config.yaml
n_head: 6
head_dim: 64
activation: "gelu"
norm: "rmsnorm"
rope_fraction: 1.0
bias: "none"
init_std_down: 0.0
beta1: 0.9
weight_decay: 0.16
lr_head: 0.00661
decay_fraction: 0.933
seq_len: 2048
train_tokens: 669400000
dataset: "wikipedia_en"
Each number is 50 + 15 x the weight over its row's rms, rounded and kept within 0 to 99. Layers, rows and columns count from 0. The size before them is the row's rms in percent of the matrix's.

# up: layer 5 MLP up, 1536x384, rms 0.0344, rows 502-537, columns 288-383
# down: layer 5 MLP down (transposed), 1536x384, rms 0.0188, rows 502-537, columns 288-383
up502 094:64 55 34 42 90 48 45 44 38 51 38 86 58 46 77 81 28 58 39 52 53 24 46 48 25 54 36 45 36 24 73 55 58 49 78 54 70 61 75 34 78 59 56 52 20 39 36 71 31 43 67 42 58 55 35 63 26 20 31 56 52 57 61 52 60 51 35 50 70 55 49 60 65 64 13 47 71 52 55 55 47 33 63 27 35 57 31 48 33 36 44 36 55 34 30 40
down502 086:36 55 65 36 52 31 29 59 46 39 53 44 36 74 61 51 54 34 38 62 27 40 38 43 40 78 69 44 38 67 55 49 36 23 52 61 56 46 27 55 45 53 38 52 57 29 48 60 62 22 26 60 36 45 64 63 69 73 34 59 59 70 38 49 33 67 80 70 39 67 51 71 40 48 25 42 46 39 52 70 45 74 46 62 19 44 42 55 63 45 44 36 55 39 49 57
up503 100:62 41 71 55 44 62 46 83 40 44 28 61 52 53 59 39 68 56 40 71 47 35 40 37 48 32 35 75 59 33 40 52 69 84 38 50 50 65 44 59 60 27 53 27 54 56 53 41 59 33 27 77 65 51 38 45 58 41 28 54 51 60 35 30 56 39 32 45 49 52 31 67 45 35 27 79 31 40 48 66 54 39 68 43 45 39 56 59 61 55 71 33 40 39 55 50
down503 095:72 15 66 64 61 54 44 44 53 36 66 46 47 37 34 76 57 61 63 46 73 40 59 74 58 46 32 54 43 32 77 77 31 48 48 63 50 68 26 51 17 48 53 45 61 38 36 74 38 50 54 43 59 61 61 70 55 62 38 52 64 42 39 05 33 62 54 50 30 61 22 50 52 54 65 58 47 50 31 46 79 47 51 59 74 30 04 33 66 38 27 49 57 47 39 42
up504 093:46 46 47 26 68 67 77 69 57 32 59 38 33 34 37 71 37 53 73 46 56 43 49 88 45 51 53 57 24 51 54 34 57 30 51 64 34 55 35 45 67 43 41 86 42 55 35 46 89 52 76 70 50 31 61 77 65 35 19 36 66 31 46 62 69 46 42 75 56 37 48 20 73 43 55 49 74 72 43 50 61 39 56 55 50 31 69 48 41 68 70 18 84 58 52 42
down504 085:49 64 52 55 50 51 65 30 54 40 23 43 51 72 53 65 56 26 34 26 59 68 43 50 49 45 56 72 36 64 71 60 61 64 37 80 56 48 58 68 72 55 31 43 66 27 43 50 48 65 49 79 41 56 76 49 49 63 28 31 76 50 61 46 26 35 62 76 73 69 84 31 43 53 33 72 68 60 15 47 65 38 44 43 48 72 72 49 45 25 41 58 60 49 34 64
up505 121:70 57 47 23 48 63 55 66 57 25 70 54 67 48 28 32 41 37 51 47 56 63 40 68 38 15 55 39 28 41 65 38 53 50 44 59 22 79 47 56 54 45 41 59 62 42 73 48 48 63 36 27 48 49 35 44 51 62 51 44 51 31 42 53 52 68 41 73 26 71 43 44 48 55 17 31 30 61 36 37 42 52 37 54 75 35 56 59 21 45 75 19 71 41 45 57
down505 127:67 46 64 45 30 43 69 52 54 27 65 45 52 48 44 55 78 51 58 52 72 84 53 59 32 38 29 47 23 51 17 37 73 58 43 49 72 55 72 43 30 52 19 50 68 36 54 63 46 39 40 58 34 44 42 46 79 40 49 42 70 45 43 64 63 65 50 71 26 59 30 53 36 49 71 54 78 67 39 48 47 27 27 51 61 43 36 52 41 59 27 35 40 59 16 23
up506 101:53 05 67 73 57 58 34 57 51 44 59 42 85 41 57 55 50 95 57 60 53 52 67 39 36 55 55 44 43 39 46 76 60 27 49 79 36 52 40 39 52 15 45 36 65 75 52 50 34 50 32 46 66 73 48 25 56 55 51 24 33 40 37 65 46 49 44 58 68 41 49 19 17 44 64 30 50 47 56 70 58 44 48 33 47 48 21 43 25 44 39 48 38 34 49 61
down506 091:33 60 62 59 43 56 46 37 32 67 19 60 56 41 70 43 49 60 70 45 40 53 39 66 37 47 62 46 44 44 45 65 78 52 55 54 24 39 64 48 40 73 43 32 76 32 48 42 47 69 58 29 54 43 27 36 33 41 70 36 32 49 54 51 51 29 48 46 73 49 30 64 29 52 52 40 38 26 47 75 61 49 60 47 43 68 51 63 51 48 35 86 64 54 44 31
up507 094:69 48 59 30 16 62 46 71 44 53 42 44 47 55 59 66 53 79 36 67 57 73 59 59 50 41 33 48 42 85 45 34 53 68 57 67 33 35 28 31 64 47 60 52 55 40 53 57 66 42 68 47 62 65 33 58 45 55 29 44 25 41 57 65 30 49 40 73 51 67 32 30 49 29 40 66 57 22 70 49 56 50 55 73 60 38 60 45 49 45 59 32 60 52 14 50
down507 082:48 37 40 61 48 41 15 48 45 18 76 26 38 53 60 41 26 41 39 36 41 68 26 45 59 41 61 70 54 60 55 59 41 54 59 46 59 61 50 52 59 54 26 51 57 67 67 46 57 27 66 48 57 56 39 45 57 57 30 63 61 64 41 19 70 48 43 65 26 70 67 26 71 55 62 28 35 43 18 26 55 60 48 35 52 38 35 52 73 41 64 57 52 51 42 48
up508 106:63 63 34 73 68 58 36 78 42 81 34 63 28 44 39 34 25 35 38 51 25 56 49 34 67 46 36 44 53 66 43 20 25 37 28 41 78 45 50 86 63 48 32 69 33 56 39 35 30 74 32 43 18 43 47 55 46 52 32 59 62 54 25 42 57 43 67 57 44 70 16 72 34 49 48 56 51 70 53 28 65 35 60 49 84 48 54 64 65 49 70 53 57 29 62 41
down508 097:38 56 48 60 68 42 51 60 37 33 37 63 59 44 74 60 45 28 45 43 37 60 53 67 48 59 56 37 60 73 36 62 40 49 75 34 47 64 31 35 51 60 49 43 54 59 44 45 45 47 63 44 34 47 63 41 35 67 41 72 46 33 64 37 42 34 42 36 24 99 49 47 37 57 60 43 58 69 37 54 63 51 44 42 73 59 39 38 42 52 35 55 56 39 60 64
up509 090:62 54 35 45 35 31 39 54 48 65 73 59 53 56 43 69 14 62 46 56 86 40 54 72 53 61 59 31 52 48 29 31 55 21 41 40 43 48 54 61 78 54 52 61 29 56 33 65 81 43 53 41 47 85 36 76 43 40 62 59 39 32 52 51 60 36 58 35 21 36 63 69 19 36 60 61 65 53 49 36 57 44 44 70 14 57 52 55 50 63 70 61 38 38 29 32
down509 082:29 44 41 60 55 38 56 73 51 46 70 51 58 28 44 28 71 39 32 43 45 58 39 54 46 39 52 48 63 18 76 45 34 47 66 49 33 69 60 36 50 70 58 46 62 58 33 53 40 30 52 40 44 05 49 49 56 59 54 83 38 51 46 45 51 23 38 42 71 41 50 41 44 37 42 49 68 16 43 54 53 35 26 31 47 68 58 48 40 59 48 59 53 38 70 67
up510 096:38 10 79 59 41 53 84 47 60 37 19 57 57 62 38 63 62 71 39 53 51 56 50 35 66 57 57 78 46 20 90 74 65 50 47 41 54 57 50 58 39 49 45 44 34 50 47 88 44 30 30 35 45 47 48 64 45 45 48 38 63 46 35 78 42 31 51 43 64 71 57 38 60 48 35 45 70 53 46 57 71 32 55 40 36 59 49 48 44 38 47 34 61 48 18 25
down510 093:56 52 34 81 46 55 64 58 74 47 32 55 24 58 60 78 46 43 67 36 44 49 29 46 42 68 53 59 41 51 54 62 48 49 57 60 48 38 44 51 48 37 35 58 41 45 58 56 50 27 35 58 41 39 63 65 58 46 42 62 57 61 36 59 45 41 40 52 51 81 64 40 91 39 54 23 33 24 48 68 49 36 47 10 58 46 33 08 56 42 65 43 40 63 40 53
up511 119:99 39 65 63 51 26 51 20 31 56 40 33 62 15 56 63 41 45 22 57 47 66 64 44 49 40 58 40 18 57 30 83 55 77 53 57 69 74 51 49 71 46 27 51 54 43 59 49 43 50 55 73 63 62 42 55 64 20 27 40 27 42 44 68 59 74 43 60 57 59 60 30 22 53 58 32 63 67 52 45 57 53 41 54 50 33 49 58 43 41 62 47 46 51 44 40
down511 135:30 68 37 62 39 40 26 40 62 66 82 59 48 69 80 49 54 49 55 60 62 44 50 51 57 82 56 55 51 55 41 53 48 19 69 76 62 51 52 34 50 60 39 32 74 58 28 29 34 45 31 41 38 58 61 51 60 63 49 56 71 50 47 33 53 34 80 89 47 66 62 39 77 34 29 40 47 57 34 50 33 51 57 21 33 47 29 47 61 21 45 53 41 46 38 58
up512 116:60 36 61 39 71 46 43 04 44 44 43 51 38 49 45 54 08 63 67 48 38 56 30 68 56 52 26 45 24 57 33 56 57 49 36 57 47 74 30 38 52 72 30 62 63 58 33 77 37 78 46 55 48 75 61 55 37 36 66 60 53 38 48 72 37 39 30 35 52 71 57 57 34 47 67 61 39 53 49 57 47 65 77 15 33 57 49 30 39 47 57 34 36 42 35 54
down512 111:47 69 51 22 36 50 51 19 60 44 71 49 46 41 43 32 68 47 65 50 52 49 56 51 38 40 66 84 52 53 79 49 71 42 58 33 55 55 55 42 53 44 35 58 59 31 26 47 60 61 56 38 41 33 65 27 68 68 54 30 64 46 62 36 44 25 40 59 61 39 47 34 71 18 44 13 39 28 79 54 51 80 76 57 46 33 40 53 48 58 55 30 70 52 73 59
up513 104:70 40 11 60 33 40 28 37 47 48 65 48 42 49 41 48 29 55 68 64 50 64 43 51 47 60 46 62 47 34 49 48 62 50 29 34 52 87 65 50 40 52 47 14 38 47 27 49 57 32 38 16 62 26 59 41 91 42 13 73 54 39 54 37 60 59 74 34 48 25 55 49 53 14 56 70 60 51 62 64 37 74 69 74 49 66 30 37 70 61 65 32 36 57 43 45
down513 092:69 62 54 47 56 26 38 57 43 52 52 87 59 59 49 43 26 53 44 55 43 90 34 59 41 40 54 36 48 54 51 11 49 63 44 43 42 37 41 50 61 41 42 70 49 48 56 77 58 63 70 85 53 47 53 59 41 16 78 48 65 50 61 39 75 40 41 42 67 84 62 58 64 67 59 36 45 48 34 46 49 40 72 35 56 65 58 44 60 52 28 46 40 33 13 63
up514 073:63 55 63 63 45 37 45 61 46 34 64 69 61 44 55 71 28 44 39 72 70 59 54 52 56 27 49 63 64 53 61 31 51 52 48 53 37 46 42 62 48 56 23 41 35 67 56 69 55 77 55 44 38 64 26 61 52 28 24 48 50 60 40 24 66 72 68 67 71 43 53 34 31 52 58 58 85 41 68 49 55 60 59 33 20 00 68 43 53 75 48 28 24 60 50 50
down514 065:42 51 14 55 72 36 64 50 50 20 16 49 19 27 55 35 64 54 42 54 26 67 34 61 53 53 52 47 48 57 35 47 65 68 49 52 63 29 56 52 69 16 47 51 69 41 25 74 53 54 37 48 27 49 57 51 26 48 41 07 65 53 57 57 58 31 47 79 54 13 89 49 41 48 56 55 52 48 40 38 49 44 63 21 67 57 34 42 30 43 33 68 59 54 30 54
up515 106:30 87 51 33 76 54 56 33 46 88 64 41 31 60 59 31 49 45 52 49 61 35 52 45 27 24 47 55 28 53 46 58 50 38 48 62 49 52 37 70 45 32 52 68 51 38 69 46 71 29 43 50 40 59 53 65 28 66 30 40 60 31 35 34 41 46 37 63 61 54 56 40 24 47 35 59 20 60 61 59 48 53 60 58 21 60 52 51 48 39 57 23 61 06 58 27
down515 092:70 39 25 34 46 38 62 42 44 58 39 31 56 41 68 44 64 48 75 61 47 58 65 49 67 50 58 45 23 67 37 55 69 66 62 18 68 62 59 49 44 46 60 51 33 56 47 35 37 38 42 37 54 56 55 37 56 39 34 56 70 57 39 61 42 31 32 54 56 56 43 36 25 52 97 63 60 57 53 53 79 40 62 55 65 66 68 75 58 66 58 52 24 47 31 46
up516 084:51 66 35 23 31 48 31 55 50 22 71 55 49 55 53 61 63 65 60 50 50 36 59 61 52 52 20 21 50 34 59 34 64 37 47 26 32 37 45 69 65 38 32 69 46 48 36 31 56 23 52 20 46 42 74 33 71 52 60 30 68 40 33 49 46 72 33 33 80 37 65 46 66 52 69 34 63 71 57 45 73 26 65 18 79 49 36 65 42 65 41 42 63 66 39 42
down516 077:40 56 68 63 61 59 54 64 55 40 57 64 46 49 46 57 73 33 43 48 54 58 63 42 58 27 60 65 37 44 10 44 45 68 68 49 33 58 31 42 37 55 61 60 43 32 52 30 49 60 26 37 32 77 60 52 72 40 46 23 36 34 40 55 74 33 46 33 63 61 78 52 61 15 68 57 42 56 39 70 56 53 63 52 45 31 60 60 16 53 83 31 42 65 05 61
up517 105:75 52 54 46 66 78 26 47 59 66 42 57 45 67 24 58 39 70 65 57 34 53 36 45 32 57 57 45 23 64 47 59 49 57 34 51 55 58 66 48 31 59 53 38 67 40 44 48 20 68 60 36 58 66 47 45 59 73 72 55 24 42 70 65 56 53 60 47 37 31 62 56 73 45 70 54 40 80 35 68 46 36 89 71 58 35 55 52 59 47 53 53 35 47 45 65
down517 113:37 44 90 51 41 22 83 72 31 50 71 67 42 37 65 54 62 50 72 35 34 52 57 59 47 49 44 32 42 18 45 42 64 69 80 78 46 47 57 16 48 35 43 50 54 50 49 34 51 39 56 38 51 49 44 66 36 37 36 50 51 58 54 51 45 24 57 40 60 52 60 65 34 49 72 55 48 56 48 70 10 40 20 35 34 57 68 42 70 13 80 51 45 60 54 42
up518 096:54 37 61 63 50 63 16 38 42 55 57 85 53 42 48 47 37 52 68 61 47 35 49 53 41 41 24 67 34 59 68 58 32 40 56 67 46 40 53 65 57 66 49 42 46 71 27 49 60 60 35 17 55 48 67 63 41 44 39 66 49 52 32 53 53 45 45 29 36 37 48 70 59 70 35 57 41 76 44 64 36 50 72 49 52 10 58 48 46 54 34 40 65 52 65 44
down518 100:40 69 42 43 52 70 40 49 70 47 35 46 80 53 41 34 78 48 66 53 24 28 66 45 90 29 56 43 40 52 47 80 53 55 27 44 55 86 45 33 74 83 56 28 60 84 52 59 49 18 38 60 23 42 50 70 39 44 48 34 56 41 34 72 35 45 30 51 54 35 58 44 71 67 42 62 59 48 61 39 87 38 32 33 47 65 32 21 27 44 32 74 49 49 39 54
up519 096:44 45 56 38 53 68 63 80 43 36 38 43 59 44 45 46 48 29 58 57 59 20 29 57 47 51 52 20 45 64 25 44 52 25 65 68 47 73 48 64 27 61 38 47 39 58 50 59 60 46 36 76 60 54 32 52 68 52 36 47 21 31 29 66 59 49 53 36 56 41 48 57 75 45 34 51 67 65 63 54 44 76 48 38 33 43 46 43 55 49 50 62 61 68 65 27
down519 116:57 57 53 56 57 34 62 18 58 79 63 46 67 74 50 47 28 54 61 23 35 50 68 71 59 49 41 60 41 23 79 74 76 78 50 51 42 54 59 15 78 48 56 62 42 61 49 74 24 44 38 74 35 44 42 63 51 41 51 45 38 80 44 39 35 52 53 57 48 50 56 30 68 54 39 86 44 47 40 52 89 44 19 64 77 61 40 63 45 65 54 52 58 44 46 73
up520 104:36 46 43 61 36 55 45 17 53 54 67 49 39 24 55 31 58 77 64 65 52 66 45 80 42 39 39 30 50 38 55 67 62 42 38 52 53 42 46 63 31 47 44 72 61 75 65 47 69 68 58 54 64 67 22 41 53 39 32 57 29 42 61 67 56 58 88 46 52 38 58 31 33 45 50 41 58 58 94 57 42 64 54 53 56 27 52 64 56 55 83 51 54 53 25 44
down520 123:58 64 60 68 42 30 58 49 32 24 56 45 76 31 64 58 70 61 25 29 45 38 54 42 40 44 59 93 49 51 73 53 43 48 41 52 50 44 39 50 85 35 32 45 44 56 58 58 56 51 56 50 43 54 79 42 59 16 58 61 55 31 60 62 44 46 62 50 51 38 84 43 42 66 53 54 35 46 19 26 74 39 36 55 34 53 60 57 49 90 42 29 50 56 43 55
up521 106:53 64 63 59 65 58 55 60 53 45 38 52 35 48 55 63 32 38 65 63 74 25 59 75 72 60 39 46 28 36 41 62 25 58 46 79 29 50 39 40 28 42 54 59 52 57 35 65 82 33 16 52 47 54 46 71 56 87 46 56 23 43 34 37 78 47 70 41 61 40 53 33 82 36 46 72 48 73 69 61 26 67 76 88 67 37 65 65 34 21 48 71 62 57 67 57
down521 100:66 29 47 38 50 48 40 37 37 63 37 12 24 51 44 34 19 70 48 58 40 51 36 59 66 72 52 44 45 67 57 46 63 52 71 66 37 23 46 45 52 49 76 63 57 62 37 44 78 75 59 57 62 51 42 56 43 48 64 66 68 64 61 57 29 22 82 51 52 41 43 45 37 54 30 56 53 40 60 35 67 37 71 57 40 54 21 52 70 27 65 44 41 37 46 41
up522 099:71 54 71 39 41 49 49 36 47 74 39 44 56 57 44 67 42 55 43 58 43 47 62 33 35 35 43 72 52 74 35 15 58 68 38 67 45 77 48 43 52 62 41 46 49 32 57 49 72 65 52 41 75 44 30 75 49 55 61 42 43 54 45 26 48 82 66 44 51 41 49 20 81 27 38 42 29 43 43 17 19 52 64 60 48 59 80 44 48 64 58 49 66 51 70 68
down522 096:33 57 57 72 27 50 69 31 48 56 50 44 55 60 80 73 59 43 94 50 62 34 39 56 44 40 78 58 60 45 26 50 50 66 43 53 35 39 61 61 62 44 53 49 63 52 44 18 47 46 21 32 48 66 44 47 44 77 61 65 70 50 51 41 36 34 70 32 51 61 51 47 77 67 51 20 47 41 26 38 43 62 44 56 34 48 57 73 69 34 49 85 47 34 44 39
up523 098:67 38 66 48 74 32 71 34 45 42 70 42 45 22 24 64 56 78 50 63 35 65 71 41 56 62 18 38 69 53 25 72 40 63 48 63 58 34 61 44 49 60 38 57 61 43 64 61 30 41 39 60 55 42 53 42 46 51 68 38 27 61 41 61 56 43 59 52 45 37 62 55 49 41 33 47 54 75 49 57 46 40 63 31 33 55 65 51 86 60 46 71 65 46 21 30
down523 105:58 81 64 39 30 28 53 44 58 56 72 34 64 46 58 49 56 56 64 57 52 51 68 50 36 63 49 57 58 49 59 52 46 44 62 61 76 51 50 46 26 52 43 56 37 61 56 46 38 52 64 41 14 36 44 39 71 38 58 36 48 70 41 35 52 47 49 70 54 50 61 67 46 56 76 46 45 24 63 72 54 53 53 39 13 18 47 63 63 38 55 58 45 51 60 32
up524 096:45 55 61 40 53 61 37 82 43 48 54 80 44 58 46 56 51 60 65 47 62 49 52 55 67 36 34 40 44 63 41 48 43 30 63 66 24 56 42 32 17 51 70 85 45 60 38 81 49 50 23 17 64 46 58 66 78 67 43 71 39 38 51 49 54 46 56 56 78 63 39 70 71 24 48 30 40 44 53 60 87 59 88 48 48 22 64 46 63 63 43 27 71 62 27 62
down524 095:47 70 71 76 58 51 68 52 36 44 45 45 60 51 56 44 55 53 49 44 46 52 32 43 53 45 58 36 31 71 48 39 44 70 63 59 66 50 75 69 59 56 29 34 66 55 43 59 73 48 42 70 32 51 90 71 75 20 56 57 69 50 45 60 51 46 29 63 64 42 33 55 45 63 93 49 35 56 61 34 80 27 16 19 55 50 70 49 56 43 47 59 64 33 64 41
up525 095:69 43 48 31 48 56 33 36 53 58 58 93 42 46 25 35 56 58 47 73 61 50 48 42 58 56 27 61 48 42 60 51 40 40 70 44 47 35 52 41 65 58 59 47 40 38 31 53 79 60 41 11 59 53 45 60 45 48 65 42 48 32 61 55 51 52 45 56 52 36 13 51 26 53 22 52 31 52 35 44 44 28 56 20 56 41 54 41 27 44 40 30 43 78 32 31
down525 098:38 57 43 40 30 37 76 48 71 75 56 45 63 61 64 71 41 50 69 49 27 41 53 49 55 50 61 32 40 63 45 43 49 50 42 58 39 89 57 11 52 98 42 42 62 25 59 37 70 28 55 60 66 57 50 48 38 32 56 36 63 53 29 62 41 59 25 60 71 50 81 49 45 71 39 52 69 53 54 32 40 51 37 65 57 43 48 38 48 28 50 55 44 59 52 52
up526 112:66 36 43 41 55 73 53 54 55 38 56 83 63 27 59 50 43 73 61 40 45 49 58 46 80 48 47 48 56 69 42 49 36 51 33 31 79 51 47 45 78 46 27 41 49 45 51 89 45 59 52 65 47 46 55 45 54 77 50 52 69 67 65 75 45 41 62 55 34 74 47 39 25 39 67 69 63 63 57 44 39 47 75 55 08 39 41 40 68 43 52 66 24 30 38 70
down526 109:60 45 72 52 45 16 51 66 31 42 59 37 46 10 54 55 53 41 57 64 59 54 59 57 55 39 29 45 60 46 64 34 60 68 64 36 44 42 55 37 55 57 39 65 64 59 35 32 35 44 64 53 58 64 38 31 48 45 54 24 37 57 72 24 58 52 09 27 46 44 69 50 56 47 58 54 45 45 62 47 43 31 39 39 43 47 54 57 38 69 51 30 63 60 39 51
up527 106:68 40 63 36 62 27 64 39 86 36 36 62 87 54 55 60 27 60 43 55 58 63 37 34 75 37 48 52 32 47 55 46 67 71 72 65 40 44 28 51 53 62 41 70 45 58 46 54 44 36 35 48 58 36 31 76 32 43 55 47 46 50 57 90 48 54 42 43 55 46 49 63 64 61 54 34 48 66 74 36 20 33 67 38 36 42 32 68 40 35 60 49 58 43 61 66
down527 108:35 69 25 72 52 51 25 53 32 64 51 34 49 36 51 71 39 48 47 50 27 46 82 46 55 88 61 61 60 43 54 54 52 55 58 39 32 23 57 67 27 43 62 38 71 27 37 55 40 66 59 61 42 56 49 54 17 41 21 52 41 20 52 55 64 44 52 62 25 64 49 44 18 72 41 28 71 76 41 51 51 60 55 70 55 12 53 45 69 16 60 58 48 43 42 29
up528 115:69 28 36 52 74 61 76 54 50 40 23 56 18 50 17 65 61 33 37 43 43 63 29 51 43 53 36 37 52 38 54 66 66 40 60 53 86 51 69 47 56 47 25 41 32 68 54 46 50 58 56 37 66 52 07 63 59 32 71 54 43 27 33 44 60 67 31 30 54 45 48 37 34 45 46 42 81 55 41 52 80 42 52 39 29 70 49 55 71 56 51 51 48 60 42 44
down528 114:54 46 70 68 73 59 31 47 37 29 22 61 47 38 48 53 45 50 54 37 72 55 41 45 48 46 47 31 43 67 25 60 55 55 26 51 56 77 47 65 76 34 58 51 52 73 49 70 80 41 81 53 63 55 40 39 50 52 57 36 49 57 21 72 39 48 48 37 59 75 41 50 35 59 47 56 57 63 53 55 68 35 44 79 60 54 79 56 23 71 55 40 45 56 35 49
up529 061:57 45 75 33 43 13 67 45 61 27 54 79 27 43 56 48 59 46 32 37 52 55 48 47 73 61 51 62 51 67 41 46 39 63 60 43 62 49 46 27 65 43 67 69 42 45 51 45 56 37 26 71 58 62 40 64 37 61 29 37 22 39 38 58 74 43 46 08 46 58 55 32 28 42 42 63 32 68 53 30 66 48 32 51 45 72 77 25 33 63 62 67 64 53 71 14
down529 054:52 55 44 48 61 32 45 40 42 62 56 54 55 33 74 15 26 69 48 17 56 41 44 38 40 51 68 56 56 53 39 63 35 48 41 57 67 62 29 73 74 56 34 52 28 64 41 52 39 80 59 44 38 44 53 49 41 59 76 25 52 59 65 15 43 68 82 34 82 70 92 63 47 42 46 74 63 49 51 56 45 33 43 62 29 66 36 46 73 32 43 52 31 44 64 54
up530 088:57 68 56 80 67 61 57 47 48 44 38 32 37 51 47 64 59 64 57 70 66 29 25 56 48 59 39 57 29 40 33 53 66 38 33 60 56 47 47 54 70 47 48 30 41 35 43 72 66 50 55 42 64 45 48 46 33 44 32 36 33 37 47 55 64 65 40 75 43 39 43 47 19 43 27 73 58 58 22 34 54 42 73 53 61 32 64 50 44 64 44 59 62 55 68 74
down530 078:48 77 71 69 86 51 47 46 47 63 27 86 58 33 30 51 62 38 36 46 80 34 56 35 73 34 60 63 57 45 59 54 61 74 55 40 73 50 52 46 60 47 51 62 63 47 25 34 47 59 50 74 63 52 38 48 24 48 32 47 68 29 30 56 30 38 49 68 77 36 21 41 61 38 73 41 51 52 53 43 66 54 25 57 66 58 29 51 62 55 90 37 64 58 52 54
up531 110:66 56 46 52 44 46 57 53 46 49 35 21 39 49 18 32 18 39 46 47 83 51 45 57 42 58 46 72 25 74 46 68 55 40 37 58 42 56 43 73 52 63 40 82 34 52 81 65 51 48 59 75 45 42 55 61 48 26 54 60 43 37 51 62 67 57 63 21 51 32 46 65 41 52 28 70 53 68 38 61 55 61 70 56 03 42 45 37 31 49 70 52 48 42 61 51
down531 112:48 16 55 51 54 32 51 47 58 64 51 49 64 34 57 42 33 51 44 53 38 75 65 40 88 49 73 45 37 26 38 08 58 44 38 44 42 50 58 32 66 41 66 49 59 50 54 39 14 16 37 66 56 33 27 43 45 36 53 60 33 79 34 75 35 48 40 30 56 56 37 24 72 42 67 10 58 52 46 47 48 50 67 14 57 35 34 51 56 42 86 60 62 44 47 71
up532 070:62 53 59 32 66 15 52 60 45 24 40 35 48 70 46 59 42 61 49 27 75 57 41 47 55 44 44 40 44 47 46 28 57 69 93 71 42 62 58 34 77 43 55 62 37 57 29 52 31 29 27 51 43 43 45 71 41 69 69 30 56 37 30 46 33 29 41 72 51 68 70 62 46 52 63 37 43 47 73 15 29 56 60 29 50 29 67 67 56 60 66 36 59 40 57 62
down532 059:23 58 60 54 66 43 50 66 31 56 61 46 32 46 39 29 46 27 35 49 42 51 40 41 49 63 43 63 50 46 49 66 49 53 28 23 49 41 29 49 54 59 49 41 47 29 57 26 39 25 37 51 58 38 51 35 57 65 38 51 34 49 49 32 78 53 60 35 37 50 90 77 48 46 39 53 56 64 55 54 37 59 39 77 63 51 47 52 43 63 20 60 60 58 38 54
up533 104:49 38 34 40 45 50 65 21 43 43 57 42 49 47 43 36 58 44 31 58 36 39 59 62 32 50 41 53 41 60 48 72 55 67 70 55 10 55 32 36 61 33 50 13 38 29 38 46 59 47 46 60 45 57 34 57 42 26 30 62 19 40 46 76 48 60 46 38 37 61 49 51 78 62 04 31 60 64 50 46 15 71 42 57 52 48 55 34 40 45 70 31 65 32 58 17
down533 098:60 39 47 64 53 46 45 41 63 61 64 37 51 60 73 55 37 52 34 63 56 58 53 62 70 56 61 58 55 55 29 66 50 40 65 22 35 89 85 69 39 52 52 51 57 31 41 65 68 33 68 36 56 30 61 34 54 41 47 42 73 40 52 53 47 41 31 32 53 25 39 58 45 61 79 75 65 64 33 36 44 05 29 50 47 44 40 43 44 53 31 81 48 47 30 30
up534 084:51 68 34 54 50 43 43 66 43 61 57 66 45 49 41 61 57 61 51 66 62 44 19 70 17 44 25 48 59 68 54 46 44 30 48 57 65 24 50 27 51 35 41 75 56 74 52 57 45 57 77 66 44 42 56 36 72 49 33 62 49 64 51 54 47 47 67 51 48 42 34 36 38 28 60 47 39 72 47 62 43 77 39 68 70 55 54 42 61 48 64 51 63 47 38 78
down534 088:32 79 56 29 57 48 81 14 63 54 46 23 57 69 70 87 44 26 71 42 47 46 56 64 38 46 58 49 53 44 56 25 60 42 37 61 49 50 59 45 49 49 43 26 73 45 38 55 38 34 43 53 70 57 57 57 37 48 23 58 57 44 23 25 52 45 47 42 60 36 48 85 72 44 22 63 72 60 56 38 45 70 58 45 85 73 57 61 50 60 54 58 43 33 57 49
up535 081:33 50 53 50 17 52 70 56 35 54 68 39 72 51 24 30 24 67 36 37 43 53 40 35 38 62 48 66 33 53 55 44 63 51 71 64 28 62 31 35 64 52 54 63 46 73 52 58 40 60 54 47 72 68 34 30 58 49 35 40 71 78 30 32 33 40 27 43 65 32 70 47 50 56 64 39 20 35 72 37 45 52 70 55 24 29 36 58 46 46 61 38 58 64 25 55
down535 066:44 43 52 64 42 39 55 75 57 70 74 48 52 31 56 34 15 42 47 42 61 76 66 25 56 52 42 61 54 51 48 42 32 55 39 47 65 53 42 26 53 56 39 38 64 29 48 80 39 30 57 57 57 54 39 56 41 37 59 29 61 74 54 59 61 36 68 62 43 39 59 40 48 68 68 26 72 55 25 12 33 49 62 38 32 61 37 22 44 45 56 78 51 61 34 83
up536 105:33 78 65 78 30 62 51 36 32 69 56 38 43 45 45 38 35 64 33 45 60 54 61 54 25 46 47 66 66 58 57 28 47 62 59 26 39 62 36 70 54 68 52 38 81 33 67 39 53 69 33 80 55 72 57 61 61 42 40 55 27 51 48 34 42 28 84 33 42 64 27 43 37 41 41 52 54 47 62 44 39 46 63 37 38 78 42 54 65 28 67 47 48 41 52 33
down536 114:49 56 52 43 35 78 54 41 61 46 26 45 68 41 35 66 56 33 46 59 61 43 66 39 54 44 50 26 79 43 77 33 21 62 48 65 53 53 81 34 29 55 50 59 66 58 21 42 54 25 73 50 48 47 33 35 31 56 65 46 74 52 35 33 43 35 45 40 52 35 84 35 64 50 73 64 36 45 44 40 65 35 23 53 61 52 73 42 61 37 69 49 76 45 13 65
up537 103:57 42 47 53 44 62 38 42 38 61 48 39 58 39 56 52 61 55 70 47 57 52 45 50 45 73 59 64 38 50 45 32 36 38 49 54 52 49 31 67 65 59 46 19 69 34 48 57 35 78 43 46 65 73 66 38 29 61 44 75 35 41 56 39 56 79 67 49 34 17 64 39 31 76 26 63 52 51 29 53 45 27 87 73 40 70 78 60 31 48 52 38 43 55 46 45
down537 108:42 48 20 75 27 27 62 54 47 25 77 57 26 61 43 63 68 52 52 61 48 44 47 64 40 50 68 62 53 53 56 25 53 45 65 39 44 60 57 41 29 44 52 32 31 59 44 51 35 51 56 33 35 21 26 60 75 31 72 52 61 32 66 61 42 16 70 68 55 64 34 32 51 56 31 50 83 74 46 57 42 56 39 20 39 63 74 68 67 57 47 40 47 50 62 33